From a checkpoint of a small transformer trained on Wikipedia.
Size: 16 layers, width 224, 4 heads of 64 (1 for keys and values), MLP 448 SwiGLU, vocabulary 8192.
Architecture: no biases in attention or MLP, untied embeddings.
Each number is 500 + 50 x the weight over its row's rms, rounded and kept within 0 to 999. Layers, rows and columns count from 0. Numbers have three digits each. The size before them is the row's rms in percent of the matrix's.

# down: layer 11 MLP down (transposed), 448x224, rms 0.0951, rows 443-447, columns 0-55
# gate: layer 11 MLP gate, 448x224, rms 0.0942, rows 444-447, columns 0-55
# up: layer 11 MLP up, 448x224, rms 0.097, rows 444-447, columns 0-55
down443 093:528548482583528522494415509445514433542520548457500520559547479526554350472456523601431538597494485579554469442629466555501461494512513504485486580584495572548436516525
gate444 104:507434468540532525497476532448491503482482501487465542550462490511482566558498500567516532473415421602442460509513506525483523450392565509420433569424431511518518547520
up444 105:488409447527563525537504441421469479420472536506462523502450440542497482597494449441495487515534398525515454514428565554436439590399478426533526517459540557452544537552
down444 105:515491430590557540478491516478526485461563546535451479537472425488477583442557510511497512587467528525441506420549498473568552686557490425532520564606512480504496501484
gate445 101:489504461546594484513462393495435553467519518485456458525481505529506514595593410432515461447469535461472417428520535449555441488514529544544494471601503450552473488461
up445 103:441425445546492424461487527420441477490396524435577493537489442527491523463372504464435566486453485520474544496451491553528498590463556486527505566495486509539507464470
down445 097:532534599416502433480506466509554464538575492532456513476456571436454451571498494427504436507565494492561482612469466472436537442504500605511504422577528432511470517401
gate446 096:505547548505497455435535441487595446471408523565578527452560404587474442441538509451453585535460464521482546461533496528492557491463420513481453461400479576469509547513
up446 099:478528527589480506575495407501528542425512491523528549489545507518554509490417512479481445434548508527439440484495543443616542496478468433495422506531563504562499469513
down446 098:527515494391478503523512487522479600569563513472468499502568548486490523482524503551491506540432590496520457495597519498463464477474437490601477514529573540462469401436
gate447 097:485520551473496544431515564478427537463411422546495633541474515396433535570592552497476549487464482537446522585507467476518497542520423558537505563455493553415514617480
up447 096:520424436501438456515507479436491536577450541555503470545550445420418464519460510449599500428449524590465494565351479429488595554508494533561501547436454559501537392488
down447 101:437520487508475533446446456569508553455465499413472480502472586545503545509453554565454376487505537476468535547498423422562434647495500527492564532443456580466497426521